Part of a small language model's weights: 12 layers, no biases in attention or MLP.
Each number is 500 + 40 x the weight over its row's rms, rounded and kept within 0 to 999. Layers, rows and columns count from 0. Numbers have three digits each. The size before them is the row's rms in percent of the matrix's.

# layer 8 MLP down (transposed), 1536x384, rms 0.0332, rows 956-1096, columns 96-143
098:528442403462480512524416437525580469546522543516559564532442501497502499470492444445481449529432478504449524511539476499503501524535519428426439
101:467545509525501513511518456523503528423521532479494518543474449532463549478412506486475418499499483446518542509508526499510528577540526593567594
095:484518473504496522459489474505505559499560534515510539442506489531499548509465474499552542533498527494451541516518538484494570501481518515511522
099:583516538565520557508619469423540491453429557532446455503502474409541489487473524485458530493583530423518488482535464468508512490504434522507503
105:505508463455519454497539474576500479556535484551553585465503523534558498547475444480475451475461513505519557557518503571551492491503480504518489
109:528521535494475525514514502453489546457543533514426457542573549501429472537509519528539503480510430503484493429475518507563553515452510519532525
099:463540468469449502541577479465477545558564516551454476522497447492506510522431481550461453520529489488510529493491548487492453451453486512450475
103:526550478518541566429523495570534559495479513482427484499475506542453503501551464529487497565460511540496530479541497471504473530517478470499496
088:510427506541533490565543508402532512496477533471508509550486502463493482467498486507478565464509493454462467481508528520481583459496613478488565
094:512509455474478517489454521519534514504474540493489522588553495561451581535491491503535455485478489538436529455480509514520511527399441493470482
107:456483466476501469492537476496476454525499479476568489413556487482516540437525497500533440487508509472479456491498532542543553438505512470470556
092:456496472494525514388520507550478500472451556513513459497525518522519501505470519503470592470441476547522555515478553457501482479443530496515484
107:520511482452558510494524482531537449567493517448445499509375474544454588452390533459460550460523533456493452457560467502462475501505507410513554
101:522526469540436537562509475434515403512484461458431431522479524512449427539530490458476469520458508425455535441492502470521418510490471458568462
104:520526557544483459496573553467531463537587496532574504493495473508522496473462490526469475518459547490524491478498556483491455483443515474468491
096:462526479435523502465487563519566470387490504501521457453439467461490422459499533558477455526525478526513474487570412483556498505470444503496584
098:469535497508508486447545598484539490481497547470550507526471514448466405524540569484530554523517518482459517490462492547496469546535482506514449
096:530544529443526515468491460484518496538518490513488558463561471486479517565521507525466515513448450534518502516483500457543499508497567532574434
097:444517453503494465519514501554525514555500440534435563533538547485542540495519443539519510508522475473473551538497531455565460514453529484450456
103:597500493396461540489447508391533538498473525530542520521571529496494475503471528457483509511552506454555572525505513503460578495533489493517425
105:479422503443519485495540621541509464514443521533435467523574505499476546503476407542540447467559570485543548510487399508504478520422455465501482
093:507510543494526427485527517493478458491535492520437501522515488495534435486458466400457482503481509483471436524462463481567449581526450462506501
115:531457541442569441517507482470512525457528514443561469499489518581476443494489470461456558452496557516470461498457510513449474536438515497513481
102:493518497467492482551534609443469493508560510555464550522532450597428482488502514505532518538546503568423503496477557509489496476452513414484451
094:452493512444463482441465479567616516527500559484567528465480486433532539532474484484535502489459580579499441499470490489497533503437489523488425
103:439456517456547507568581564561499480508497546447496504463507500557455507481596451458463567626413543568447465525488411513499480497503512472433454
097:453426541499505482522518449502534530480490549590532482444563510555468479533576465480556596476542458457464543429525482597513466487534476501556473
097:468498555459520528486499500509502554538599522525505523498436504476458484476345520498546493588439504569483551455499507514489518449531534461511398
092:456529491474419536488547435501459531436511510536469468492466410543571496578473506507478481551468497509496529445478439488492538433497480502486565
107:567509529472411533479514531566519518443439484464533513458511508458488515513459515375575501507512542508533492490506459561470492507435520497467542
099:519488513538450519457567485454459556508506518462517449558460525523531496572585455456528527460609498533532538516520472450515490558434514500436501
091:461522529515471446476494511491581512529469497457539508484571452488400484489530439488449501488544462516511475486489440494516436463419456522535573
100:434463473486505451509498496499507437464440476523461478522553502476496525453457566471509520439463452530543499514454486484549482483549508533526507
102:502502436457482460492483530543526427460527420452501541505551490479525493540488390510525532544444423568508487509444489539501480465517439528492524
080:516479495523483455458471501480506476497506504513526509532520529508490462481511556521497463530472502558477494484478566485535592517457501487486539
109:490552521460517479535521482514561501500528435454555563562402450538552498598484469509503531537461532428455507503475515588547498540501471499519506
106:522429430503512468484453521436478479505451525537451517498484529487498519467467459555497557533501525525509545526401512490451426487537504475498431
108:441469506500504424514441510493519495437477522558516482497595474512478485596463560456489543440535504522416508456491522474483482530479514528492519
100:490527496467547446497524459463490460474532422520468545534454472438507464496508468494471461563528489537527412465547473486553482476416589426608524
097:498493522470446484492483448513413435539513460533443516453502466475547511447506513514493484485525477510434468554529515446533532458537504559440520
095:510547468467486450561515479434462483505449494476516480478497564557525480517632512504543493497541461505548470483451430603482479475500518518538518
097:501550512475486529451524496489537549530479503428552504513565520468468536501534484486563537493499477496484488591522480518579503457520452515517520
101:423573551485495479567511523468417508467540465473512504530472487445478490521573534529501478449494515497501512485408503494516500541515478507504504
097:459508509469466397554527408498538486478547495500470538475546525437531569489520481518549498491486501452508475538469527536583518507487496522493425
105:535542524492513492486578512468494443525504546472481511476574493541566512465522463541519462494473547523536480471440486471436509559469509495488487
102:490465414460482483481530439580430511505470581500496464492486500493507502545477489517616509499465483520493487473474527504529477514486513501547507
107:464533460490462482505520438556493462531493476494529481491509486524498496502550498463511584509504498520500536474519515497531482502484479488465517
096:455466503506493497559543512454451453503514504535560529455463508538502460443535543504498588518482460477474519487495495521531531497492429443491461
099:467533473482483506549514533528461514525447473600486514525498447451429571528486484494520523467487525509503525468459490494549467498443451559487445
111:466488477484526481503557497535503474460539609431484506520494490466428523456485469551488512500461491507561484527472522549521577491521483478548514
101:442498521494522539509516532482451537439424467435542479453486474467494545507516552547475552555478526454472480490497488478497551539469489517490472
094:576478436486469493523449444513442473515458492539439547442529523540427561518488530539429544445503544492465487474437543525460561570484480534476507
105:488587505508461517439512482530438505483484436472488536524482508515540468503593565440469456513549533495560455527534582445524573547524528470449446
103:510489468526529565424494513449495529519473515462449552470546507421513464535481481513494455496405531515495455454549454482458565480472424470474500
105:500480505464499476543531478478507528439456447562553486439572498461511535474488514446544440462549491496441474522552524463421467495494566485532540
105:515487505521490546453491472482572513453533527489464527459538542529489476488522461508497517502466513486493546531576544517549468493495499543482529
102:505512567541456465554451464499536497522559476580466466487488531507446505510517570484465485444457539452541540494529497531479488415461398498413536
103:531519576496585533523498545515432445566480516477475545488516552446495498464478423531499589566478439468435482540435453486498507516502423508474536
093:469491560535517551481533524490455428514513463496495441479468491478544623457522511465492560477478471536422496443494487515520522487504470416554498
095:501520526504553519502520463440449517524509489463488508492494471542532516505463520543563488421438546447516433443400497541491474466462511558499491
096:493527507486558512551512478422513435519509511441532483460488508507531442483506545487487545514521487499460480528521468490462484536523564548462597
101:540484561553497447529549528480561431515519493459488536503572443479496476487473429487547509477482478487560492458502499589503512518453489520503495
092:520524547483450509569489471448509505493484522503547469553490568593472479492422493509502494470486467548535604483455466473492529494485466434505497
098:579533528522505489452513512518526484449474454474480493518507537525455524465493440457397482540503467546529531496469477441519507522449547483496508
094:491509480517509470513545477514488434465560456489484390547540530465476561533415489492513497483519492477517521514554439524424477486460527512560528
102:478552542504482460502384463510534505477517493494448520532468493529510534520485536472490459463513513520540480415512465465525501464455502448566452
105:451559435506464586488527448487490491522504466444487510466494504432468504454524405454504586500449507514485528474545470437470475559505526496539462
105:582475513526537496483433512425580523528558473466557460559492472470590497441531498528525465447481468507508546539463469488543499487539464539464499
105:451516506533523485466480563463476537540540461570456599490496490444511468512541491462459504518452503484499416475548462572529534493527488489465488
096:498538542504491510549487461598503495583483503582525556551523514519546496551566449452551411458514570550515493503508565563503508480491530493499600
092:496503465482506392521483565551460553472507585486488470506562558488444498489490470383490442450519584496458456553486488609458473467492415511484491
094:496518497487464549454532526554520510507469500512500498471509514462514519485532531506473471520506568496503533539561464455518489549495498552504546
085:424530492525507464555543554536531475488555519518506482438480448493458493519522529506533523510459528480483513536508551460467503468544491494506474
098:499514470461484445443484543509421518538513539459535440496524450593531470526508598519528505454511465534494484516544495432531472558501449453506502
100:495507508497521546548496505465500517483471519460481408475511496490465474516499451440485483534458467444500453529502447610449396563516519486527466
103:515499471490546498528449480519550525496474479588436497502523465459423532507544578474555503563549515522412466499497532511490467458446519409491488
096:559450614463449530502556521532493433514555550466503473516427501495509483444507576538510506557420496403548467521444476584467488526487507458457470
106:455512496457511567474502532556553469461383523522449508460499456535484466487511491496463505515424534435515461485435534454484424506520490443576528
104:556466538529532478458507485451474470505534543487489492412516524517457472498461441514433399539490451503432446524555424496515542448587460540491569
105:543535499498493460498457378466408502415471511561473424472463497504437537505484519469570465540506481482522471473480484516477453508456498507464490
101:533448453430504467462489465544503480572465498498488399539448493525515487501522416574460537427471492494527469446551546500550545489499502432480456
102:487437448453511532474525517402567461453447581535505497532483508476508530511499483500481484565532498498548517529481504476458551605486505463546552
103:581513446470456532529476539506509485515515559461495470562509552550470409517456488526461508492439518454463479548490478529428472523445495469583497
099:449540489520489468531498444481528472448516527556478470501505482433582524480508475498479533489545537524470523387502489519465506536516458441528493
097:517537488481446517576536509386472507517447466499515503543488504519523527499508514552474457492434450521624466468450447528438506454505537515529547
094:535552559453562465496497492523482488457451487526541501541579520487524437472449490474487413511514496568568523437536478561461452521500472516481492
096:469434489469516445533538508464480510549485526475491482567511477492578601489532415429504528437494510501537492488582552547497444516405506528539539
097:451488553512478489546528515510544548538456565513477529538511499479549460529466493537502472439520471458516472544519487533515582465504567562507495
103:480482475511580441533577529478505441504521499506488427507539501496488490538558445442516435466443477509490556527524484504532488501461459548505504
105:492520487538524490522540441576558549498483499480547524478509447414432475510438473513504471516506555514481478550480446540510489486549477454527486
101:500518561540547534468508493466455493539502465503492493515474496496570501486474516520528544460496493445520484475473453494512445477502474555544460
100:500530547520513430486519507558530487515521489497552520521529524467515482496444472517518473494515525499487487503621455508512481396537495496496501
106:430468572459506534577523547504501448496474456503504491587447464508546486476482453445475470462569510551500471513499508433484373436468468421501430
101:403474505422482462519544530482521454509560523483479518495490533503430502504528472515462517510526540540460557572495471484476498501470472452518445
100:491509517509517505596527465501464469518492502459581461498532542481518486618525487515467508565486422513504505508474506409540474608599471560504571
111:470487497504456434499468544447512516487537542483482637467519533433471514441476468500555483509484558524508513482516463557501485440519581532552522
095:492535510536506461518494462452472550489517519523419457514516537679539524560480503514412544503473454484554496439536458461528529489531480475446487
101:540505492467512492498485537448474496515484524546464342473527540482535378537516481469491473470473560456446574465459536527506453610555478560486551
104:494587535590600478497445529477522473490437504463575465525448510576550490490522514457561453451448474509530446466492519472456564458432521586451494
102:483523529524522478489463530456542536494504529526500507503496473506468498455487510512495434530494498568417547472460445548470509481547459498491486
117:490449562497523522522481523493528526519493509483554498534501548517497552487525537534547502480473503446547524543545522494438509480427519530544514
105:518493465461491521565440493551464535437531488500540514537457447471495501472447473532504448458547532482495484522512439498501540521497471444538516
101:463475505547516545491491516499561524437476507496427491369515522483461406524570427488513518484537505471487480524526454437496490435461495520535534
106:512478498455550524516506526564487469524506494471533477522501489499497526525543406511536448544520582507613578491507503469498489472406545499457448
105:568559512505513518491467497421517640543456505499519441522512523541549496444480541472506507470597528498497543483453549471495530490514461458531502
099:476478484502460508453521479487536515533469504495462462489457532544405478478587487475550491476450553437466505466428475483497467489514516482405550
095:546478529528513554495388481545500623480557508492448521529550518507454500522515524499551443496479539528500547472465508483481560502501466434509530
096:499461522478493417463452541560487502536536568490470487574459514528536477543539468499476552495519481468488427439518510569479511447536603528479509
083:510505486478598469550531547479460548566468490462494527535525480489518569507520511473506513540500488488460539506553270426444536543553537499551464
108:511510573521509525439588427506492549470514515452430541520475505531500488481519435460502528500481500577537457496521539565529447516504516451457503
103:481483479493475476459468434449578514440522601439517461406487509477503465540476543471464531453561499528515467516448489516534511493549515540460448
092:439493515425497425467553437562446483509586516501471487510510512438478491530455530520402483464523417551418534513518473518449524517508495459548585
105:548521439499549421516488497471506567527478467573478482554492444471455482498517481493567479468466460544532505489529528462459526454513518599492487
113:440497526487492421508574552466519503495515457493541452500491517479537556461451476427398510527467497522472471502549469533500485545381505470516558
103:532530445486484517422449483454569528540561506583475510493486509526466508532476488585467539478441509547529486493485468585501482483494533513477406
105:490480550497478478538463422513494422497476453567526520477468503476488508415511462499502552474512500463550433491489463486579496544464566463471462
091:534490495568538496512498500444490457507553559461513478550533483411510526545529454511479530487497449481475511475492436460456561502478443482494497
096:471416487515479443485529490446443482532413463527553568448459483455509454461528481479443535461471501480471457529577528580518462516551504555503465
101:491498513531435562487509553479490549446522491539530551508468559495509526543533453474531543453461514523546492560464523474518487487542523448404537
092:506523458503493539464470505517514444479501447432511432489508437469537444516535505529540525480557446542572514512498479451491536474559473498535559
097:410509541567522436479428557514377517532510443574556414422550561490493503506528499457482525535550496519502505497537510555499448396474472454576454
109:512521532507562457447531486525510363497535505464489526437503523522495509558489465547489527500453486482503530525507465511471553475467434561421529
103:441575501510497450449566510533504513535463558462553473406446530538557562493568441522490536503468432565517468513512510524497429449516535433466412
097:510514559505491543545510548480541487520452515452507553445471520473392470541531480584488545507448531538481506482476478482487471530456545498510506
110:452464461459372499543537475389452446463563511536497527465434480472547524514545509443543504515544553516469483517484490499521521410497453453555443
101:452516518465456486497538480521506507510524513461585484512504468456478449483454515508462432489476515517531519511486494508546533437467409479468582
089:513580440479513470509424499498480546502557491467489414470498496524500523541526555446496464546554472489504515509515514498458466494460455540505440
106:461498579507530508490538474459518476560497496468512464526493534498494476549526452434497509476531481493438490532402534454513566487488578445523460
105:510494572463521502448470480629526509418507509501488512480539537493472537512483527472487461467491564555466458502490520493464492455484500420464457
097:509543534528542520473467475561529504545554464564468410469508501503476487437531553506526533636480472517476460442542546526478507507490473527467553
104:484522395513498550544467549477518529472513502472471527496536535547500469499539512470486520546492566505487521533443450449520438516547474490457536
110:510470499499475524499496424512517444558516457512427477465433532477502506504500518482518479539458503471486516450438482531486488411494539532471487
092:424492515499469495457535539517456488474493484551498457502522526502500474424496540521505527507479509509489519524462625507480470532469486497480553
098:490509523453506465454501467478576466466542561514504577541466553544517494501464515509510535523465480475496505441536536553470552511496429357534504
095:552450518598534529531555483530472541505489533490517469492482550480454550512504513471509470483533418517539498444497521552506523491428505467520466
095:546554515526514498532516536422473449528472518458512508467534544469492454509542448463510517517480465507475536549463540420520533510546491481420480
102:543538437485495484491484509492454496466516467479525464517453533497414492440524491494526529488485551454548534480438495559517511468468534499541555
099:441506567521460515486532483431541453464452533453471534516439465521513478515577524453510473529507578489459422448476487542550482539509530521504509
101:473527498421500528554552516531602538516489517498574562498528483500504561410478518442573541530523526517527510573544475499513551454422556481494484
104:517542577504579557553496513475556525491504525500514558522448492562440495563453463477517550549533540590529557497458499526474530442526486452530459
104:538495429556528523436546555492473536508483542437473534372485471510449517545519471528442536494530541532518485491514498541512461418462435519514420
# layer 8 MLP up, 1536x384, rms 0.0383, rows 957-1097, columns 96-143
102:496460509518481541513429494541570498547458571488490537440564486519443548443497544511590537484511476472532497516472493463477453532539504480548511
095:465414564470455556479509477499549447479439590481464478485484469513481481507501487476481518497502430502537501508491550521530563527540495556500501
100:441466470529455490582470458546518538416460505440526520468545491490467426441533499499541503526477582436546516568499514518452484483509415512407449
109:500482514453486448468466486466509445462478527516437550509573457478547514455505472478536498510540494527471468525506470485423525551479531527475513
112:563443513565507487439519515499522445500547524531467504468480480528442483498468564481526508530553459528475538550512505473474515532561536547541503
098:513512536457461558444526472488577481517547509481484495443553441512507494512461508479472473505475525501456481500423493525520554507578440495496522
098:501528545486493526530553547544538474491462535486454539466546466468532501441504472527428568479479523442514507460542540486489476521558469459481479
081:515475563480468499524477527514469575563523515485501495433496471595534520459483563534495549473548489509506538513480489429583487533500488505486443
091:532538496432406525588446595509605443533524484503470473458499471551470568480569478464475482486470484509486555486489543511526482529473518417488475
109:537506453463533514532478527560534462454489575490510527535549513547449524478506542491465506507497468516448533611451502482488485521531502484573477
094:419496586484375534475538527509487465511423520549523473457487437566484462499502475481538564512516501458433498586554512574514570489485586534392520
109:567486544482525489528484595512525443497538496590531542455490488562508530445452520482508553530571480512547549581538483487431511535542456447451457
100:484543527434562491495476487493511436518444521541501406493491554489582528468510538535501527458508525519580555545449535417473521555534481611534533
106:528509450526464557525543581571498525528496593458496491459548439504529506478537515466516489543518487461484551574446558582501508553524498502502543
096:553509499448562495468496522498500511477490558503505472441475501512507526472546447503592489484590565614465552477491519543525458514515504514442455
100:434453549475456516490587533571453504466526530451503509464468563447524472593515548505548479574470461473471509474479531540428572465549498514497459
080:491507476502515481459448537446558492491539453462512525474566480482419558549524527482454464481523511517459375540509543469548546574491558534511522
089:517483611531484478528506465478548548413544498502434557447514521468492529497526421518558419488472430522462510519501447513508527509493476498479521
103:481534441486444488415406548509610521520508543548564529482572493530506541451554506538524496552518549562536514541507507394496485567511545538511440
107:516490552496484516469469577428492472538480392494514481435529459488483472559554493565517427494467549518504469442505527495542531522508477535514513
099:516469486499482459549550522547536459512442524487538555472490464476522469536414477544500505450483490487531473531478493590564500472545582539467464
110:574398545507565531453509537512522472519422503518559411491546487441553473520491529572555549503445510467538477518475518446463500509534495457455531
106:486477503478491493536517469600423468488454477578481511552522522538514501496492480458455514532508511598521470603485565492473426475490425507517500
094:533491470421460520453522470441533462544486482505502521459495450484505476403521579517499473508516582580508435532510503542455545589517505377561543
103:516466466485522521507548492454549438478483567559531515515579474501481518475483487539503479451515543521479543440516497496487472517526442443454441
094:456449478520418514467577480522511500495519487509422475419504449510586487487481515498507472449494506483459413546480542510471468504507485448499443
097:549537543495490465562465539545580467530484494492560488482476474465455527489480492495502472560458527471453501517539534460500500492539516477501406
095:588554526478476490443470589558532492492519517467490510476466471505487511547565472460503543508429459483567472514548497481478520544497562523390439
112:512544503531512500491548430521562422474455502503499503448496554475491534431552531541533513464495551565449488493454482492544475462500432553557551
102:459465539571512492437556553504471519497477482519451500542490429494508532570493552403463546462444543528551472507469532525443563480530551531496516
086:493473560504504469474498423487571530511511520514460475433542506502495512504502441487535446472487505523483532510511525554521472444478476470538524
095:479538439489474456566456540530502532512439518431533505488602550512484535496523497500612525481460507523459442486463440487475455482539572567525509
103:492477556453554487478512467543552480436559499469424475420564476524545491462575501531533485487541434494509508438538514540478462505501554518473511
078:492521489484478494514510489507487555514505444493522470507506522598486501466513510495530535464504462550537511539492569499542467462475504515508462
111:523549503517468514516490530505577488527498557548608543490521461496522535552495556565558498512468524578433453496550476449514514503554602402516522
108:492498467449496398533487504576544476438473505475420501464507488450497503495486424477477492523504491468536481492518496503452526525533545560424493
112:478504474450421518532477579447531441448461521593584550490524501475531522501556527509530514522562463436509486555495460385423501421523490494514610
103:463497485477453507498496506517483497459530497524465506450552604558423520533512516493501512517503512529476515524457523502542457489460622503545543
095:443461516534469498526581497487464459543506523532573468493480465473481463385566565503490558494462542470483486443419528414452494468525467397462421
095:513472517544499486515473574545524474505502456537540470445463461562481464520518474520492562539548506496422435556464459509469568452568519541509501
093:526462523492471557482541523503514479478459502521571472404496550576553520497554557509535461381480572426496475529481517480496569565496519444513468
101:523503558500483478589531493485490422515462541441563489506522420499521532439471589534505509498432478419503531586537469534505557473489512538563491
080:457492574502489449498569512506524552542545535495447528487539495499481547481490475480508533504505534532551487489505517500486475498530565520556489
104:552483487481500544576499456485485452518556536471485530465538514503474463493460498518528480548435505518475523504428560551510484553538449415454503
102:478525460484521501522545515507482485459508560481557501477453556556454479521462516543566511515480553505502527616524477476425503443486493492502494
111:540569487493554474518541458541578491462467475478468485552532484525501562517558496527535538460409486503510474486426483536592484423519543514547460
100:466558487530505448525504455572510521531518502441508516551554521481487517411551491548503506495435508467467504519391501472486545421493563543506531
098:479487545436501458479571433476545478467443470508574537531513490528482481533471532479500520482488519509467458554547465543502538482490505556570447
114:500478539536432403510513541454429449471487522440511531500493437509465523493505524540519441463520504487514473534484511546551554496510560531478521
102:537482524531524499464546499581580490520462477541524521476506527469520509548521510574469597492475488429476494522472492446465481518477518575462520
089:498517477513438476526538556511469517506490503534478506523573477528561495466502571461479486498512479558483535435521537536394573561505582447479503
110:509546491493529582594489580533502498512474504516501508496501495499517522443560497408520451603495493543409500486436525478491499499545603434456548
105:510398470524463486486527524514535498494498511508524546453519549468449521535468482471449423524472506475421528504442537460447533556504511454464465
107:532509538486447559509460426494489476515431484532468541492503438494506538494563489501502513516537596549500502524472497480481603543510487568467536
105:494497499430542515497511563410460497501430467417517556451497517493489486542540499590536494459421510491479511502501536531528476530538563514477497
101:497513491510512527550521537511481475458465464592457531507613518478426547468470560518489496458455524494494506514421471557449509454491495533523497
106:488437545423505529523619465500529514450456546529534495488530482536529533393480531549553552491492524477488530492528499565559511516568451504561485
094:520426532479519557493528408443511441504552489543471495504545499462547513478474519517543459487483609516438508562543518437490514546486525507506496
093:516437519486532531408473457510513466453521480537497472475472488550526473490476475455550511518493532532493528504544564534515501540498447455401481
098:582473494528494532518499487503553477547478500524511474406587484471524484552506522489540524496417527533490419546557536536582521534540522501519497
100:499494514545406450498543554447492477477502488413536543464521521475437526543505459534547443462532497543491570464503540551488573464515589524521521
093:520443517462468548521480512533452472458447447581492504488487502575508540489408476572525485507522496542531555516521505581486480477523516428506538
098:483548546481487457438515537496530483437459471544473510456497486464404491531569517447483500436524519555515593589480452511556503540453491531438500
097:508458491464495423483453494519534507470578429509524448554520467540587540416534493515536465561408422554433469516500475502513502500478490548496485
105:442527450516485501535490553519487442485488517420529522469608529484448565504469508482469485506582551596549485462466438462510501473519487568439536
107:553522488499479454471444439472486395473451502558485491492477509609427548576532567527455465510530439495561481540490473457484568434520602483523487
105:485527591507527479542524497515419521508498508506485473477520502591501416493472473525457501562454474516480492528499521504425574428486524451487513
108:514534491483504583540528512549532502541467483519514520548528485506435479456514462489517452505591544543506498464524490492465529539537511469532488
095:506456588595422472556457545443484495484487419448541524455524494453484523506471557519490541463485548554532489574488485524490549426474488474596458
092:535464523505509506516545576490484443450526474468548488487462587495412459470470474559527487495499474502513460463511532574562516410557486513446510
093:504477505495465466496497529508518465529495490490514469450459507504544490477534559562565510477571551557459411458497555502440489558523469553451561
081:503451461493520515503518563464508509484541512507543551496514500483478513458465513543525561493521513545482559481445614542504432560526562510485477
101:498511530514432488506540534559520483497430499458465499528544443475497523533569586503529543435473463411482430547471514535571456570472510477442446
101:470464480450456511570512479501514515493483525539509432445555492493514523528507508507530524451514543480452479536537480483420506476532489475470509
102:543472566483467443512517484549538473507476557528527533545522480499465538432579530530487577516538582557441492525575527498493536490505460408520434
100:557475558489472486477492541458486526498473515488532501442571508508504454471528536497487538535406449497488545523536464475532528470497511528465458
111:523521565468466425534555564576512494467446543480493478431512475490447498492547477476510595460465568583482535464474550484468503488494530558516501
105:546527488449466480455515522474448508481455566429425555405478508523417511535489502441502506531574517532469511572541495455481499511522483602476542
106:512551485487428490516500497555516500422507491579521520479514574523531576454520550519508568459516498512458428548473499503541482567515481571567533
100:527539488518491428431479482534535478513525437538477466442575477512504509512561522571557544445485501611492469539550552552458467487511489499522527
105:479399510543456444492536500494494433469468528454518535556511522496432495478493502560525575528472480568441488534505492445534504486520550530506480
097:540542500468453520429495481476570519453504517434463499450569553522448532447476457520505524512455516508436450531486476526453474546458460493505528
096:506516588477520608509529511435551483445539444500548509455576416559482517471534501544568521518581545459453546499443460452514513447558412551447467
100:524484477595521500555508513516449503471500514510474544512484503496534500497474555521522538437446515448523527435454482474470457499504484527515487
090:568530594487508551484529504478564433482486511489538518525502454471538493516469484554484527496432498464486484492502516525520540495476556475475471
090:531538510498430503532444542496557452508454493442459517542493454509587659464471531579518474502525502531510525538512515544499439554477497512516515
097:474511506454479516546541502484455545472475502505495500473484520541419532478480540472500466452503554486485527532439539569475470498502509439511441
106:558566526628469438566464544502486474478449470428495551484461498510507562489484530494480543507536558563506504492553544545483526564501521519492482
108:540526498517443524448509496436553538513527486440516502451612504552503491545559519501552550542535518462477456502437514508515458493504549514498496
098:475505421509480540540553475432540465472474544403464523462533532533435531513471476473548515470437572513416489504550537571476447473515544562552556
100:477521503478424523529489570449473476483516462495546534457549479514523500510443486504534525494507471449498478541572481492457578590502482466543463
108:515510529484476533494438562559480473507434516435553532513504466568460573491506471579569448565544527519577522510461532441523523516531489616437558
105:425520545500505488476486531524467514465493435599510494515528504459457489454474525487477477528460506481532558539465463560524504522523583512468457
101:531460497436438437494535458525534481525452493507495521511497486456430529508548452543553481470564604490496457503497527441545517558497599497479471
105:529461456485423509426458472433535510546473550455494572471535584480531502423521542436556492480463487469504509553481465547553472495481494547479496
090:482575541559538556503545623460576419480402519493541531511526479472477514567487525559501444493495521513534466519507481585427476520560549535526512
098:527470541462521516462509572474514494520461491506519425439528535552476547485461523483503564510492475470493584549484566537457565449508465523498478
104:498587514489514480539476482503495453428468484554567426497473490574568517501531523551552518528530484537537450505466529539487513497502485502467443
100:445420459500449504454555510453559454463456486519475507543521480529447495455441513518525575477442547514530462545465511465469494507566548485572445
116:483465500488486522463536469536514462514428536518503501442553481521500525509557517516491546522560500591468475484536497551513557470533491505444479
109:543524516549457474453548480496482522478451525470538537451517472500527559464511481476571474504481564534544456478441467573482562593540501533499448
096:455489492603511517512546454489518459474517503541525561493538510490417501470485400515558480436489488505401470520441530481527529429484499575470478
101:499540493404561456512508434494489539509480476442569468439508510530475477465494485464486572528458504479454401469494512467469513453553481497538493
096:511552499552491526468564508434517451557467556445482479450573548484515487498522452468528532526477481541530467418481532499530539531534506482510488
098:487409466492434444531507541498473475551458486496467478525510505556474458515465502521520536472435513499466526502494520466509494494563505462491572
099:439545489437456490491475545472520509541517560515512567472563483528429546539508479524500463523534520497512490590447554446506453474482490465453500
098:450530482534541437468530470503454438527441426515485462517494509557488501416579420536476491574484570566507409485490529503462487481506471572533491
078:531487435469494538493477607538461533583479563445530558466515529617480554476542566457538467504560494591471487497533362520588446527569582515565463
111:536478474522432456452478503466461486490551494483503475476489495517550550545451507432544467479573532508537514556569535526499566543510539456512499
103:511502476552476494480486481553538457450437577512472519484504466451452560484476495509489506548534558548517553479498480517429440453515512490572547
092:502506493531506596538546587512547484489480414453521458517543520505435533438482515499473526524553531488486536437442504460564470567490516475537523
104:464478511535481481474519526469456416541429498576508551538592470551543550506534519586481496492538515567507531503445505564465478509492565462530405
114:541533471464518509484470443526479428471518490486473538437495490518452578450464556540483480509556411510499515479401559484486564470515487470530513
107:548457476509541482562448569453532454515532526541549546385548493497475498475486544544507458470509584511490489499439510496496498467595557544488475
109:538465539530475514446524533558532501475482509512513493470525489484468442462533515492585530498600496526487481482548528557411626511526466476476494
086:572549504527576457438509459469525495583469544550578522501497470584513532492508497500539505470482479477525434464504462457454581472524503420496490
089:514508515552490493485494564448440480468391501545445577533522479554607516464461526515471588518531492507522514539534512528519484524511493520535474
102:517507501486481464511449564473550562503500546426499519501529517520454545555507484520488549461576621530520508566559533538519498455474504550527526
089:539427506457495466462505546536534491463543513464473445523480467484486488452511530501559487440568514529485482478560555513533500558523515469455448
098:483504493558476432448515574514473474475551511530517512463472508502487535458485584533532478484549504445455469502505531627442464455515486495575485
107:567467573462533442558547550422511465467537556475475544467510490490573502534488465564558498547563519476485476514439515525489601479497491427537506
105:474466514441506465528485569477494500447457493483527532537571490481446577523463441525468494498466519542489561540502502458466492535538495478549522
100:501538454491466487486422448499416453518470444452549541485524465514488529503528514602515502497535534498521441474497456451482534500477518439468445
114:573589549483511457475525469502506463515527542437449454438572555519515460553524457496526590522493509488499508498489508472457574525509526433422459
099:449465468402465488435523482463490477448466546455494481517530518549534513427518520521436465535474530473511453519481551473490543471519502541485487
089:558557532474480485422490553510464540504472515442489441440526549455482477416579489517483478522480519553500515510467516502543535479455488480463415
110:512507503516404508457592482459511478434462456411493493493551459471551519515537534490576516508509532566470521554502489429462540490530523465543484
106:541552459500441483445498517507526512466514516505558526504500520560459569463582515499503544592504456579494459512457487517518530484543461484435555
100:502512526493465379510489507442502506571540563480478465440564551505456494492504492513571525463549550522466515517526553541517526510483536535497546
106:531433497379481485500471534419456458525471513488527450497565490542508522502564503466536464474481435456470516503478478520490513492537503528434420
108:509562522415524519523542528507553464496483477463593498504524523537411520518466486475497489458475495550516471552540535510418488481537555536485449
090:442450534505556484441503453494499559510445553580553460507514523482494505495543524478529536481527528555456481436452545585521535499443494486504499
099:459494456471460571522463500510567563499483488463483528480540519536468529507466444559571499447509496505517520508445536523478531485529506452506490
093:520433547430511476500557555482473494431501509481510476521497573526517525477487497447485521497502505524450513505576527556464500509508483509534467
093:562500486523488492527584491519511447518466504466567524485504509526490472460523545520448556515501475560498455487519480536450500471539520484432425
105:470542524480480474454509565472553439500505541475453499510566485605493498556521571561519481499509556499482459488450495465460472491501534492554454
104:535494496450463541504463447528485528499535481513508498423466496552539546459526467433513487473509451508509517532453487542547475431548552541527475
096:487535531467474572512477545552556416483482465457517474499487450559481526439575533464470489486531462487523442509580558475456494499497610466509481
104:491411528521515460513466510487492509469481485466561464509490534489515496500526546511515489484463542450513475460499538514418537447541529475512463
106:552468466495479524414498557461496473452488500513492529545565564492467497490453528515461444460513470509476463540503495462522499576496517538505536
114:550479549467462492414469502472556456499501545529489423513539589539471490456544508448534582488500503606520479491545528525520477501551509520465505